Weights of a small transformer language model.
Size: 15 layers, width 64, 2 heads of 32, vocabulary 2961, 2.64M parameters.
Architecture: rotary positions, no biases in attention or MLP, embeddings untied during training, normalized queries and keys, some layers without attention, local attention windows, normalized values, value embeddings, capped logits.
Training: a variant of Adam for these matrices, 116M tokens, 7062 steps.
Each number is 500 + 50 x the weight over its row's rms, rounded and kept within 0 to 999. Layers, rows and columns count from 0. Numbers have three digits each. The size before them is the row's rms in percent of the matrix's.

# layer 8 MLP gate, 192x64, rms 0.149, rows 99-170, columns 0-63
098:555489446528481385474524478465580441513515520578468519516564475527426556515589533537459430573482510431490559464415478437544473427568473405478478474539549512438511497509474609495498583483443570
098:468477549552384568575554432494439423518438487470514514511477586488530527490405460509416576498516461499533493442613489502385468554530478482529506438589436538485470452551551436477488514463530468
100:480521487533533499483513487464504508568524523591615483362492449532472569495570560581494523466601510547483517411461500373556540433534500514403526595545467449509555463502508516518509485548482501
101:455607475488529490584496525447513495468571430490465613416553418474462481483517509567520557550582457546536336576435484431470503501469527509523519469470534438458486478476446467443546510480538510
119:496471435536562507555497602515502465567453505419513494509608537559569397475553470565538486494512438498572479438459436467491569491624471541518554452587547471456547486460483433472508522547429477
101:510458545632514490480513467450449389478573458533405521454474577486490503528537522541595511564542501490480507507448491440441578446563488478477507436560542565565393495494445573483550569479515455
103:483473525484520473614540568436593441539509490532475585442549553557540538394478451530504486561562465471575510497418503479474555455546539426505519536455471599446457490519459446428438455464502584
099:523514376552429518515468511508520471526507569521534570522511536491514413488549537613410501480458490453534526507593547465476462486586612476567496375529515492459547586471462506440507517539568520
088:575503485588529423429521450457531491484490475385509546464473454511518554600511603490434510503537512620502446462421505470448414459522509488459586509480505509460473568408449530519472455569484449
094:450464556522457494487471507468478408474487527436451508484501544511508385375448495572444516603598517486448535486439522514548520400537521531553494502498548516431444468442549406527462486460560412
090:444574517472438541532493541436486408514484519485481508472505507430567652455462541492475503495514464532446499408435431489505439527513428399632507554472506552494464524554508455439513572558542521
097:430426499484497511501446430524553466429474493557454479480462508464500519541508508533550489443600543436555524539550521498478543417528584553560520464520571421463577329495571512544521459484558450
102:487572483547522521424564594616531517453488445600525415504495548548476580556463548603469541547471486470491473492443538469482506506506439576511528491545582545465417573534476521468450543575478558
092:528505436514546478565585495459502522487578568462489566551490610478526428588493504574529435545582583537639519489531525506480487378464552550536517422497562521540465470487537537510534510546496495
088:499555479520540520442479535526513335491496558415515458516563557475540494499423514520458458518456543557487494369539568551413483455461605476498524576471547498442448487477464562466525527525533418
102:502551460527529435481517442541494523444535486484534437374552513459450512441498522503542498529517497552546538373473423520459478523577552436490481480468503380502559416474541477519514511476381618
098:454539474599543540505458493465478451473531485430540478462512422542560462480555545530442584628509507431435500533502438513410470488494488543474539444519558417465599425487520382512503486583518500
088:503494475496506492470497402430506473539566594394423479493575580443473532517493483513510631525447422433484458518521501566414533502513511485507594486459483522474576419420472549477425438531515497
093:509644502504469502518473488498465505485592513447582571534523452491589540480579495480498620522480519531474434523425518559518519460501591432530448536425471413499477489478487473392599488472541504
092:477479401571499466522412511480578494561465523544470494495513513433480530481570490480463411582490581418573518520556582505533557451473574567542566427507570489394456468465481483422471490472513430
096:511500464480481491615461533419486485506450582525456570462543516487523503568534463489598443489497468466561555560510546507491448406616586511495466502581536527399484429503488405508451523466510411
097:466517529551440511557538530529482510500472587517532529476438554481457420503547507500551510484471552631442652429420507545569543438491504471498505571479427451465427477385506519471473510529440525
087:529654574460454557434554497461476455552589493480499450484481435409526525624477443415495481488479481528525440528495413483574492544464524459469475555439503460543472508559472535500506519553442420
093:481464501536427493473559494488452498538537466540485473531385454362499599614443510524506504545458410465512479499490498518499502500446507425441523610471493565444576578514434466464584480492446516
098:452636442530526456482479465452477459462489436490515514552448533506432524493518482594449412563606458517598569484494501487523577396534512450556472452526494414411488538526496435487466539490468548
102:461558453570519551528546526578547490538535624515507528436613522466450523534446535464439533449457602487485478426492376462516416490510565541529571548458562474464460429507481461494549504517522454
105:435515521586466524504588475559446363483413483578456480479517480506583539494398432538433556515527533460516484471520494567490455429477481558474526507442538581412438542516551479435523432459519503
102:438549498555443467504546538517438464543527491606502532429500523500546612497472489540499497413637473502580543537465513441504545434407513434536543513449442446443491533524476484499448408434538441
091:458527487542449581509472526609453497467547502528556424539577539456550509487452416609517456474395565457564547482503441598500463475513498482584481524470549508469448526416503403476505498488451425
097:409538564464518569494393493451462471566484521456491471538442517487536485445423520550436512550527549543503502574482515494407403508482493458604497510510481427460557474448496536454468382598577482
096:449531530449461542444472495502403383543532445543472565513473520576575480528519566519505476475534484469541530456481442451427484403430482500454470660512557432447486553595453515485523502472529497
099:516571484498564517631364379460533465515496535468484549435516450547468439552429489554545556414527548462540538531449474451401559459494465535453547500473511546479477488487493422539481473471556488
104:497554440526340528463503502559537508485482491464483508527586539465540440583523514510505519458512522463586505544457422462429519414527537465553549546477557456518468577379500561458524479529555599
111:479544543500522468420422553406477463504487559605475491443508540499464497482533565494555509546561482492541516474456475546519426524590529460452487530537538588444408458476435411532547438512573623
110:472496467444474650463507472488548473484544439435526493346481555463512556534590560477542420519503566481518426512477490534446544505556507507371399535484499534512568514506508494487486485559472541
092:453483473475531497458487595456532527535533530470465483592454502594538504609592561547444480433555441491510448545514428469466554468428523511445421508534489548522512515367620475482538479540503471
112:514544651613460501552548458461447459510523453499487466493444595504536545500509481583440508512570504504551513503469562496491467421471545534564522518545653580410499521493496516484486483538575499
093:458498472488556430509470465534526503495499494467521492404520493462526498454502460449451504545616485551566483518528541577506586468518460470564480509459545520382492462555604519498571498362412599
094:485496519601447522537466445498498480508452552330495514476565520461538433518439506426502562413491537536504491412556433506513580453471483465400459573515532532576498506448582511486528583508514504
105:424540510538450529490490411489525419496459491568435529482516513558515548585474537491417564604520539559436462502418483420594430454458568521465539523518480635497518440522522527442544486481465536
092:453520451546501509449573470434467436520555460438584457490574499442533577518546456417462550629513457498459503561516538501426546571450523502540508578519538456527432479430548475445512593447563489
092:429544500524372499541536447455479459476510468484484435504497580476560452530488495445406586472565482491546476565508519502519434497582470508460441576459597481568485512457376456564562491544545448
099:486594419423473525462512390517492383554542516549479517489433506533532457508504472556555542584486502551623452486485508396445553406471476430446505512501521562519454514522508473446460431442488514
120:475521472540453585515375517405462381532512461532541460442540525476482395511454550493624525550552465526521515464436466489451531389525485473526559493543530509501485466458479441454440567569490509
115:410484447463366508442517514534509440540482526524518476567553632549424520553460528504465509598474482526533426538440516414439475451490470488440488592494502587529494423496516501502552538498426457
095:501569529519501547536552520553496526567451540497579444480578485510495508456531528510509579536513423583556520515487481481521589387504376530458638486521495393484492484461503469532604492532498438
090:511517434528500578437439427451456507528458459415425474390468528458566572539473524479517538511498450542433503515442533399562566487458444497359461464488553477533518485462573532433511451520496549
081:536494556555432519345528498422455481556548501537454407518483510371547495498525513442564623447434510542501505489400531458529538479491536470455461561501482519580510458456536512493558491509442505
100:454607508452457546512509521485471512539433526542592502407510521536446489523546446467494448512495395457491447509475460469496450464554503591533496568468586433504427535391536409545618516508522466
100:520531432551501585499436503501462420488504575591457444441534525547557528534509506574554475546588493429469572496487517486485449512621511507589519428539472535506510498528565568586539474381463512
098:400507529598466500553521622551511566510562504567453478505511587496447493539564519496503530466512515564595486474482604486584602459505522504499512574466518468496477440435565501457445529579428483
101:507537467619408510497474487588492412490552423535557398491537550517499514499513538528509483458568498532421511430562413488499421515551445573418501527468513496534490446529484459591573486485442418
121:552422534593489564547476508454511398534497498472507566353568474460507468538534492554555449484601548455563491392474454456562483437512462465490573551556506549491473455435455549480519529524532489
095:488616513540373537499568498433593509469452461472539508473523474500538465643581509442458518560621525461561528503510517488490521551573484503509497474509584507512523542442493525394540524483489447
102:438550441620500544538556521392475441464501480537505442436541518452539531482542580554516516468590577550558566482521510447500515426451478538475527568588493414529515534498504523499534615558539455
087:450462520476484512482516493555476455501493483549471538394557385524461535560427417501525516614411489399460493530454479458573491500436523542573377516566518548530448555544508465491539479517442547
123:387597533456555575554446509490495465480477443507548425507472482560568550504476477539511473571569448499580415551507472463394430547482515481427498466467534517394529416515546463530553514456511443
100:435512433596429505534441490424457531568465535508473445494486504545520459544546517614502469474559468495469565519565387480473434483589412440560517509461486455463434405497479431535495471571470542
102:452520496525519491526468506506570503560548484556433494362571484545457451527506492497491465451580485514560493499507471445434496371512407397503570497501561533545528520529486418492568548541627516
107:516438568540481467490424464506474449611502568479458531539615580469450456478524501559543493477546473471517480521446430500467523417506529541610486545523604482515499450504430462516558429605457437
099:507497542556484573576483507507607543465576476503532512480519600489486448553509595493566479424584500599469439516422453380474444477544531522463553450541528565569541486514572573511523512496472527
106:478569570566547428536527478554558382464531533456557537457531499548427509533451476571524554428498551504496461446510427462525441480505499549533544530545545512497366547404483429535544483572557537
114:475589585483449514604499525524576483564473477560475542370608501503556583487429468492510487500504535489502572411454532479548495557524459487523510495535493534396507568530532457584572541565487506
103:465418442549487548499544460513430472577554444604565456498480570488612467401499546513603562427475465450522537527412520516503454468452515516487508522508595557508500532572524513445472495557436545
105:500530478513421491590483546464527510506494448463426488398537562439600417565513556518524534549534466575591554489431460518397461498480525528495573574529562526488492488509557582496548545513577431
100:375518470462538576493530515479412436423517492487471538403514496468432506456528500548486538503433480466551455417507492385381455495499536509574481496479584505415471523509469392505438484473517545
113:369508538517541486489458461493514385453565551429477598430566466507399572568473526424511476589406498448514408481497525450474478478450482537548495538488527552485550453489484440512488534540454529
115:468484527531462499434480495438482463509524480591620538460482518473532561574562461492508586636428465504565528566440508479555513469505414438565503490528475446484440472494606522468525508528529609
088:603462475565442523423545422485440346563488542493559438533489489505538451480515551541504537430511453558461503463433490549441479477574446533367507508524524583538498474465509557477506459499560506
095:498490529508432576495441456492536545644439530371472433443526453578411491457516536527484468541463406507488470453479522517485519503553488541477536530466565450458566468502612540592496450546514503
090:459535464548568460561551541487468528500504448501560563383473590537419547511521491530476500450445500406520502460495460430444457497587502443397453446502584543501529537536537387553523504503435562
110:477557390455427432560507481472527521520501445537497482487525532469550456598496640475458479511500474610465525506401558512475575506525513528485518487467538474622528562517522602421520561480487495
# layer 8 MLP up, 192x64, rms 0.148, rows 99-169, columns 0-63
097:463428468480356487561533497451510503419485442464542505516515421399550504500482530514454514421553535498501421558566472556465504498422442567530503552658555495558507510521544554471501514525533470
093:560559442482555421512437489456545511604538451573444407497541482448500483512535484544515347467549491499460557551493470540509440434494521526546527446471517495470403497513486633503490450441557481
097:584597572371513513467553514556471487467546490455501489587455552472461477496497510424553435472415521516559461576498428588475520568487377471490508573501510498528518485576495486474513564580525529
104:526404567497477455564515469433386492474489498557505538584573509577560419409490472484579496580600436586455479517516530580510532540450436474505464453477478487531470529483507476458591551532478497
108:573498446437524583529508466521562494498463492452466519524506493593436472536413479497488493446547405508560463565524482450499567522515566547386422565468491614454512423551471474498503600567454512
103:475537587523457555468442550572522482475385491485535527478466557467432595508447545517523459520582551498469436516490401480535505549494508512452467577528504570530388426482514453573511396497541431
100:541445460530478461498484469546492505514496575415552395481511418483460542486547529565521588460538552485439592461491464442566567507571481501661468528486538520482482531478466579462453591523516442
093:523515434537563559495502474495534498448496579500517486534482422598530537485424559453505501525399533520507429564448522420481476644515546477596501535483564487536564565508501423502437514595441479
101:412457441593519483472625551445528556531495606486490503526472541495512478547455506601451490546571517482488490463500430459564461532461507573490486460383553508524528448473468349479510510522473498
099:559527531554447543582510461528433469532491594505505477440421557568416509488584506406441466528490574453456458502536519478459458546430508502484638508426500431478581419550463532492463538493475480
099:463434445496643520592512485497558426495451523467453583462467599532390423447490430517504474472608537511426541501520498535453462479550486467500477425506549492459512415556510543486493431509527485
095:512483492496540529430478479373492485574453464520503424524519416402516525508459590488437553562473565496593492551511403414417536521440449458513570492450486508526460498512498399447481482441525551
109:474584496474432482471493505502470480503517514478516545527566470490435655536449535523561590436509483501459461519541580487493494480397478512423418551480459492565528504543469553481578513557370418
095:517547464541485483509557534603529487438503413477498427453475499487454515495454481580403412503536492454533406558561519457479537397499495504522581515403540445478435560546523446568489487461464395
094:516472644455482503446526457582481480532523498538473472542489449515632538444542546481405519472487495433548440533514488513597465572478577525550518558447457461485541438469478548559522524426492602
098:514512399492529565466489476410448533589565534483513541523533493527530495638436504483584498492454437469486500490477401436496519551477456554390499556448434481564528514561556464466547571578527489
095:480480515456575454600517526431499501572443549468541535382476502446561521584625437528570554595504525489463533556571565515596525511488546468497505550575456512470539436503489498507444495528445498
102:524575501472521495479507547558501546493458522586482453530436489581496486531592496530483432489609491525510569535466492477637552452439472507499382568518541523511450511516528389539588478524469413
096:520418486457511471368457523447510552538506528482562392521542468474561524575344483499467624406483496499492520480480512407520493530475480468505465560467415542527509432480508470468501517533478560
096:488457464474517519402511564538557406604483565439521476421462533466547434480607486481550432515504469530532557550503574513463519476482582564572534530552559495485415465484419453527494567530417502
102:420444574393501539611511478583460588471480608482475448529487513467473508620502457601513506470506497540533531482470565463501474517492510496497422583446581493494464455495447546423556531451506475
103:531523492556471540508515570543451369513507560452553518452589533542549512545402596465544556510489529597525593445433517474489480499426514484539553593523407542539533579471479437482521502520484504
099:516459454488438444545552572568497488528504543508452547510572510456513460491469497491422504406555496502492542540368430556548491544497501449431493459444408450496587517447428484401447416483428531
093:479575547491478522581570434448477444495438544466522389572481474552452505586410475479547467484510542546403464598452518500490472450513478508576474479459400492466471552470532502519438531463385541
104:456554474627490462572567435502483461509482451455400489518526529410453557495512486585397499532530537499531541507489468494445588442447515565571529422593552446446425505503568506490486538527540478
099:496497452493495474565544499467552509448533503505558531435518509454375557481487507481569427436517575506433518496538479463534443509578509474584529638504369453477519463488393577500533537513552536
100:496561460502509482516504468442541492539498491482457510532505534492524533474500490503476630656507476447510488610449574470557616516459454533490502554446466496547492342565543536483480498571454535
097:474526528453580473514464494456515475467572469400398513520477605453386528440469471553511435436438513486535420476516442504440505481513433463546537380491547493477458607487521449533456526526445533
100:454553517460393576493441482505453470426492449488543483602496462510562515597511507495540487527459539481511448386616475596536432516540536525533432570517508527403510579475529426470504471480533489
102:507553579472477649377485457461519478505478559490467523500473484529416524521551510443487601508486523538561459529516511413519556544418501550504521626482479504594519452447544455454548537542531534
098:481517533511519441388515508447477527562428513680531465599466469524458530505487475471555472555504452538545457528399495449511502492535481520553449606456510577507591444546469525530457459504452511
103:491514553494533478587586630507501463589484539503504545486456541417451484491561499554475444517545461437465488436539455443559509533428532503530550428544552469509443491623511499398476469414455538
099:507443512422546442578577459466522535487526573544541564582481514491481516583369534492499516478461496546382451544531491448505427514459539468555463470459498619497509425471449570549521517436453499
102:578504501498491551482563352519554450494496426445440540482500508476379460525546456561584518526536475489497453498566432557511538437475522559477511536436488486477476608520481600494541599510528551
103:562499449446525516540589585484476483488452555572591415534511496541523524525549551412481579474481494512465573506516462480569482488550460446498562435561480405480584474516430542527541621478535436
095:476525505482474481489451465490471454385491561567568453417471575543427469539536595424475388500487576454431547483569495499457499455491529529430456467528541478500449435487553461512572563492483386
095:488477454532488601514479396503535580458443525453481497562505471373433463402594464491530484555509520506518429584442533487526587472493496505474463538468509522565555416508442417463511441556456535
091:470494527515444560454520482429473537570486575480437492445501484480469466517517584527491526399444516477493486424417493486508453587475609507501486437435445424486610495473420545451486498625488432
094:410482485561500464547502544558564482474569508589474417470481554463537576514510548514525568523424482447489478575472476552456603500525370488497599537517538525520575582516466482480482475417578515
101:542467480531461443463534547500509528556485493515434376515542537424575549585496551478448591516579507564528524462542528397467521605514455571542454473462494559524477466547441452474440406519488441
095:460397450435536463367541486538599509480557541481465523591498543512444519475516571512484403472445565574431457495566535496541465528481479531531420477527432565512430500437507441560554489474490546
088:478535534441508526585521522520525437503534452437508445415582495493588423450481408468522546460564541481480521493480582524492476424570470580462573445535564442514465534549454479502512453553563371
092:459575510567497567445490603633440487514552530570576436551564492507457532477487467469430539521448460597503484566497488566486449547467435558474585480428516536530429517482471509568533574491519506
110:503514487591478562493463417430543403510532437559510481445493478450529467541438513556598583552517500478508486438514502474489504540519550432533501484539604494527495484378627433464450534479510581
106:594558419446443551566505452467497588523498577493480536522527441448549442480434488491529472450572483583474479538500611465544441545494509462478534546498485391456509530385519485551445487601507487
096:508564428487447434528464511440544552498487542472536489429571502501511562512565459542439473464515537495432533426561459485551598482517569530552375455574611475450457527503521478443558578455521437
100:423474551481535515497438496489547538455517428499588468484444453463418609498557559498438421362496532527477486409542493447505493569430574451478516483533524541472517501440524522510568496395546448
106:533520597478486506511542456444505520517492389548540521468568488509479567468452510480531421490480529511378500539427572490486414500484541389457482560393518473510517576568416586528543567487515468
105:532524489483436504410499516475525403381542562524485613520456482541435539579508564506542471547513594571472442576494601414525505500408515459510536476470428528542479488506431490571513494528490532
095:454474500464433528461481552486545464456556445483528478535471469411416479478428484485539525412435493589567418595490372552521524490477454472548503538447488561611505480435549559502570536511543472
106:476474437500473468398491486496432522537455609494463545532516518434509538480544504494476499555470494631416574480475441481507391543520407534546452488520462547518381498507518549466496537441387475
107:527396545454531502411592564560521468494480535473490574536500512527437507535555555460385507556558602487594461541523464514476474464418516536524524590559500449506541543497441516490596471486578523
109:523467592573535487595525472503522471449598533461498563406532420562643405471514478498618477536454511475508480454521560455507490416535530457513467501525441457490515438484513523484428548473551509
099:537530576534547549482553515516484434528501565494496494534528475395585472555513469458520574496455514531540451489643430479491453515489568575510527489534504549470376493541434561441509464575394476
101:454510575482577454489486446472408438514515583469467498550594540421458528557426474444473536564443501514513531481548436555465487571464479551562474554586564506523413491432543529540426540555559447
098:482489521504576530488582456407561488447490601458519584568474496466562571505477496479575540497523490512538492555474554470413445536472585426368543468483485487459532495535478514461396603509517531
115:576525456457520517501587421470528505449537578492561584463530458505392487389523491406484578493368482515397479562542487424560550495491433502486513524491502490477520483558525544545476561526543512
103:507575524497430498515586512512515531376460543437530495524520465480520523553532585496495540474520512517456527522506560496408456481433460505364568516545428421479466489560482534548534440550546639
098:547466533528444586541574578453570441527468557538589465576469483578568510533391437489514459509506563482462356534499494486429474463551569492537522521544546534522461551445551514542449514532539469
098:474475444576515517495496490433437492503470435529550451494500497534522540513510540645455493495495507535615504498368428557458406556556449503532504446491484570549510573493460470469407598501519453
115:529542576576530475384531528522466550525435533522521455589481523506595614547538392596469576480498515422488526487505568533541515483439550518510478495424523511526468524538481399472501443435460475
110:565507591529591558516586470465571449442496485499574502523502479521507543404445495448486527448515513410567386442539524508431427534497480512485585548567535508467509450474545464540429441519580443
101:519491524513535560439355501507519525482584410541471459471529502439526450421573456524568470506479473535413471437500493433575411552517523523549526536539469468533429525409493586539459457469493584
099:523581564444524491491534469499450499572445501426534459561464484484558608452477483441473487539466471530438426552474477465470489566444527383458414535445454495553522527550483568456565494518372436
097:592509578461490502526431460460473482519451435455468634595557470475467520472498515544465398522495534617471528508411463419447519488452486421478519526509453514472440461487496618437460537476492506
099:530475475419463560421494432477474546471505430463598536482489525447465496472507494446447484505479496510533439477492474485526440531569500481453386468542489629475564454668504540560518538484437562
096:440413589462556488499554461486523610545536553525445503548422434576541575543475560505427442527436574519500413502462435489481520501497498481528502527480440526462498458475576583466539567547411563
101:588506465427492635406500501527446492411458515461532455454466482536473494526457543499468495467470554478424527519426575401485442518505539569464552619466498520529506533545505544382500488483501420
092:481491511515397424581589560445552513483567518471438449466514553507477514440536512571475535472571512499513498381593634585544487469434542479530504470515501594477451516492535428488512436470491496
103:540456433537482457494497554476525455482475430610477487445552535598472408483494503551535461486551562477529617426542455508440550531458428475551470414523452538546543424475456435486549510410546540
100:451463418445440583451462598579563500506540571460477521481530587574467586508395424577508523470458492535396492484499502522578478490559439513493429453472524451579534459511533526529514554512521476
# layer 8 MLP down (transposed), 192x64, rms 0.139, rows 99-169, columns 0-63
100:402533475482527490611509401479435482485478522496447436531465494426520440548544437471472542530514586496503410527451473554572490484456492656500519545537491462469525495534488497565423392474526451
088:485537545490419500528533420483422507576489528427557462540461476483416552497371461476509601492505436566540521503550507496385523510511485492518467457543502494353473413488523425506481459483560473
096:472513459504466527490453585468547413537546450486520510562533554454517575518514418424386526439547573534569482505561548515496425498553459453494549463482419534411406581433474466557513521440483510
102:567457473410520438563535471407470596471473532475532439532518542468460439433479445531513506497568441502413442567499559445563508526493499450427511586443493469454498444473492585519617572540496533
108:567424470499523605555566497496540539483509540524492513559477476529511475501439490465516608476558439543524446488472519431493527430549568515492457442519580589545553522455346446471414489557522554
102:442445555463528441479509572487528579536509520475395427481458492439502458491488499556490527454427508488493623523425386519465505558480527502532486512483435521330443498554470491474450486466508579
100:441469411543507506485459525500452569542563489535518497464493487518398543535505589569535487426518550476435603421515448388553570546474548557484394487531468586539519462584501513481459559500525487
094:505437463517578462503489566558543518502419500519422450466425544548464506542519556493513423487562593480511472556401514521486517588509477513402529593477619456462487505469562402512529517561442470
098:621565574415543448533511424550548406497476550512502473507445528455512468547474517521564554506524426473536540472487581516417472544513501474448507462556497528460500369631538531529491449542544507
098:577528513572489554513557539518452476504479647499492577436449565498480495487535541402394512503474514549483410535553563536526520574419592502532565489531460481429555481538501564478478419520511488
100:463490513435381436560491577500541488496504492497514471434448531479612575447492538485439520483493489516432535465503489490532563500499395401641490509523455547468435563530544423490489597514486539
097:475560495528511447629506523533518476570471514432504481597551497399508460534503499537458457554490559469506499537442479494523423491465493481512500422403465578448405554541494361522433434481516553
108:523442506441461503456464515400482516532483453458440578419604488416525534478489422389512508582530507569532568558445414583480429530403566451482532536480461508545508446505454487465500492475465485
094:546471526446619502507615532397498528486557509441435510510467551329479438504528451588572472479504529495540523476537504497496548487565482490508566412411541497468494539461476501508520574513453530
091:412440618563491485552526408484390555512501509475571507472484451426525554550517532435592566513451419573469515532448405425487434446476494593562518529484487489552468483510469517520519513540514497
101:456496562521540564564463549502516460636503468529515563543552523502588533439443511505540463432464461442498498580458589492547468474450512543488565509401505545387415516478465559429428496498546493
096:527517473561519585477486447454463552421544619536503487503486484446549531393434467544532514512489592556468574529542378495531539510565495557631514434499446479514446520509452528516518458466443542
092:427543436558425456519437502455528395560552543484540529509574530489457521500518524465476505407478562596454526510579445508390503503572545507554496536573489540402573510575492535511511488404497471
099:522487471564494539513544426554513453541416503588410512493423521492488481559520514467498358542493465469507527522572519447524466502495415544527569443536596584447556522523463543590444403514466500
095:490482491521499562449485445471559429509534514487487486540467528538504395497544522543497458418444480597470527514509513545576559507487548532536523433463508446653498449442476581502517616440379507
101:395385539423474561515458480523512479501454541498425518604515471527539469595523469591604497411569517507586550545520546504476551520514524478522422612515490501553520478505447543483500488479565484
101:579501482463563545469485513455521538493501421540456558523519488569486556529466462557446517524596437425580482534533563483449533461530504532535496462463583475610524545630574510520600454417482500
096:456530595482526487535408454500586512514518466562547492515452512577513502584479586536621536576484545591476430435574618448486515411535491489536486524464553492510504513521559482545520568514552486
090:495484525541457489395515561553560525526505521529483621406535522547519501458491538490496480509530446525566556418462429485457512492475461419379523482505583471571498369483438484480561429485563511
097:438542430583548431517530448449464404496518384498529514596485505477467535527474456567468469514549543518521520519496543502525613452455481511513439392507495503607568567490531472488546607547524532
106:507471425477571460402457515517487521484508458481525471569471455512461510527481431490542529537494676556490482493566415528524533446540428509576488496531447489620555463595553544513521542440528550
099:546462486493454502523465472518430539485499487458596498596501540477505509435490411501460394507468567491469517433609492432578473523463563562499510436532550469436556554465429457484387540553579538
099:386564486580465476503479534561469539497633490514414520565502477422557528510505554465536504470423524494504440489559402475435486530438507419532526588433454565532472536502516448499430498443573485
098:572480464469512527445524533425510548575387472556491502462478417537481509517588496471549525497575453507480549524394520407515559454499450465469512425497420453567527465555536467456595509606532455
104:607462403596487379541636575542539487489504500547547508463524480530531540504521477457557485498437425429507431489428454508556564452563474510453504485508528567556510499544507503516545547466415524
101:497502456515466505571497474564542571512486543403533410468573485435481575523484519604496456562429543430494495493548459590542470481492476443508588428592476547541420490483507450527494447577426444
102:538523578524578511548515553474475379503491549501556498528491391498470580462480513465541526497583493479504474518515371413420448519389459531522562513522542480515505473538456505398485518415464566
099:505556436581491506511494488452505467457496491551474597480407471533563488559502472440474479508471532502405479436528433450530474478568468568479466438534450540317513463518515511583537540554543418
105:531492517493460564405464522487544476573526512582483510420492492439425457546461454507596504460521575560598482481557503503597444455457433431459421485474543449417484558482423495460547590477485487
102:466529591510418438496508478513462508500468483513470525548473552420494630467489487571489530465649488534544367466544488577525507450428532463462455461494553554482446543473481586444467440520486482
096:434517516378591458585441501407517519518582462450411500534494482564557487456462601592474456520557434461463486480496464501494506502517470528528452513459499464494485526442583549402449444579529525
092:466503475485521513572532509438555581523457539543412583424454522369479496468509427614409479563567501451530414531506483527461443439529555559475430514466488554437516499543470491532470466566458501
090:491502464520463624413532501534467448542549476485489475538519585492508490404525510554505531517485480518448506542509496383409523553542583494385498522546478473360544478467429502520532490595520444
093:576506595495492526507505473515510492492433501350469610471509464555502470484557471494569469473569506544494458419590464496543466478454579448465401531504546516404483504482539563563460475600468480
103:548438538528419434565498551487518499641518572576535534443492472526431463442598396459505530543482408426456490520490503522450458504511463492472566485458435556500542544473454440501595449510504465
098:520436472503590474670426514568466516464479478531515451470465511516487384595508550502486537536441552454522501460491512450446517519511466557514511511447473517478492454603580543598431537554554528
088:455525543523465465515483458497562507461467416470527485488503495480580462573572542389499493439525463507431530552542439559536578494534504470491379517443565413604581542513519604534528476438530465
096:468447488539488594418543448530427523493523490468517607443429506553577520473548557466473575558482488470488586509503576429511460508571440511362476474504447507468550405448458513562543459521485475
104:512570544490461472485449541460510515503516491522508544547558535460577495484361525483592523418525514443451533545524499468517511590483576392433428480473499471641497508464534535471531563433450574
109:578433528586508552528514485492479513504468551493533458520528539544524472571531506451417483466470508505617472469435536468380507462450453560418582513454599436491460496507465463532623520420522445
096:582535572460461516547578497441510568510504522436488514498504520489492440447507616426517581564513419537485469493486443495506428538511565505466564509555512526679491460516516513536615490485519452
099:495514466526512463501593523481414481556535539515397514514492498618580488537517454454505565610479424480475400500477552491600542415548501580436422479457518479499443492520489507527438451580508483
102:501476366490491466528467516548566516507478535447469543501497498599514448505535455501476559528505443529597497517569444526506610550536363555511549403595508497511484446461554466449420472547487522
106:528490462504434527504412529493404562434524543494467566481508560485456490473534462597493526450562497445516569509524490537441511410584521552526545485507591417339425576471499501484488483486509443
102:455440541530458446560513497560505474456460503522404517514462442427463483481534535459442425504388486603521430537562395537483516383515465472525485494539570598519429425515497473501483542466427494
106:546509476486529575503514413404574394532434503489550439538475487480532544476455509527496513598507494457523466601577454431439411567520422475503462433446482478463494541558497511527592553415487524
110:533521609438497493480513554522559513473448489440550492426519508488385515503555492516485511549615546465516517538556498511414482508513600560486497589551572483421527480451526473459508367472555575
106:499454461510518558440467486466428513480506512580495472507500489540611557529439518476483534446403470471486488495545459462488482519476525489457458487558523490754555545526521566453504537491475522
098:418459492521494441442458527428495499574619489492471394456564542442580493470474537483451471455479553535538455437515518455580513448458453515524404576529489439606536528558486513527590469556495517
099:481460486529453550510556478637482454423552478508568484591529515509577473553481544468557492513476495506535507510541562502569422551508515490421409488359512495575565472583463557488580500485499552
096:536550482527505534459472535481582504585530486537533405496569509523565592464541581521458473472531507511555445492479501534487543521525463563365629568459548461367570489509527478453526493465491465
112:567405481512476471479493535524535410471436516497488464477610587509450546494545480504515574464471541405549616441440525536517548441518494449518507569552439494516558563579483490450478610551475453
103:519649537496510497467532561470512553410509519445487603517487537498476414623516451519542475506506587495526545459486630472456419541473439499476449488533511511427432514566503534530494442530537547
101:549437449493432488485552544463468468483466565543542554603362471531575450445530433465451464450487433476481438464468453454456549573508497465539544561470496458416519454413447573507428538529523505
097:544413416487521450444528520521455507541529451582457432424544570491500547520479521599519487569522456519476538559448390512513522446556559528533472496488498549476393506507533417530411422465596501
109:470518483569481553539448473531519461406505467483492502487492509477431437568586662416498492567461454574436479487487497432410444482583511494517476510543514508373563473512577519516480521508450539
103:466494508521584508444491517520500463542509520520413545455627502570529498485416510416491478436484519604533466556520477419506508470525442484495515408494494453692572511456463508485479497463523542
107:498571492542625480402489424494509544477475559446537550449504597443474467516417427513420554504498478510521502443458433468449513589434461569489597446573471465458479531475524503451488462574530538
102:464587557440551457464484568536547441444462588520437523543504469484419530633410461506464454566526516563524461510557465452459528560532535523510533544472420456524547405455485420539496487469573482
100:430408570513585543523572436498473476539565502473461534521443424559470479546511437528450489499565559458549476518528541413619554470392453482573489442532487529545510509446408470553492464460505547
103:585533479493437490540473497389481595422469460481568580504471603510557435518563461477500503503485514516477489431481545576593589479481550462493523409503498573520540475587523542496524475452460400
097:499502434437566500561550557478508517460540419606393486469478557486612472539541583603486483442572458614517435538448545551529478509501487487530476481542448426520440543525501544485480460458524544
106:505540501583470476505499492475416542525467485420435460601597453506442516439518554443534487461555482516495468455569540494517592503491604546458531476493514519478549488416389471535549477434373462
094:620503427473481492512498478502524416484510555529556414565540426425549496459461597525487489478484476411413453478451520514477411540508536496446447473509552595512536487547483637554479455493536538
099:466585554513466525485504527511578464573424575487534447454489461556420477521524523505564442486439453515551489501421522618426502491543499475571520560463501407416573461570546548523531434578469460
102:405436419497451554445526533505479523507619554466496560508517488437506490494410467537561462434558500576498469471502553477576487493413579512490446478405561433472457410512471572520514556526578523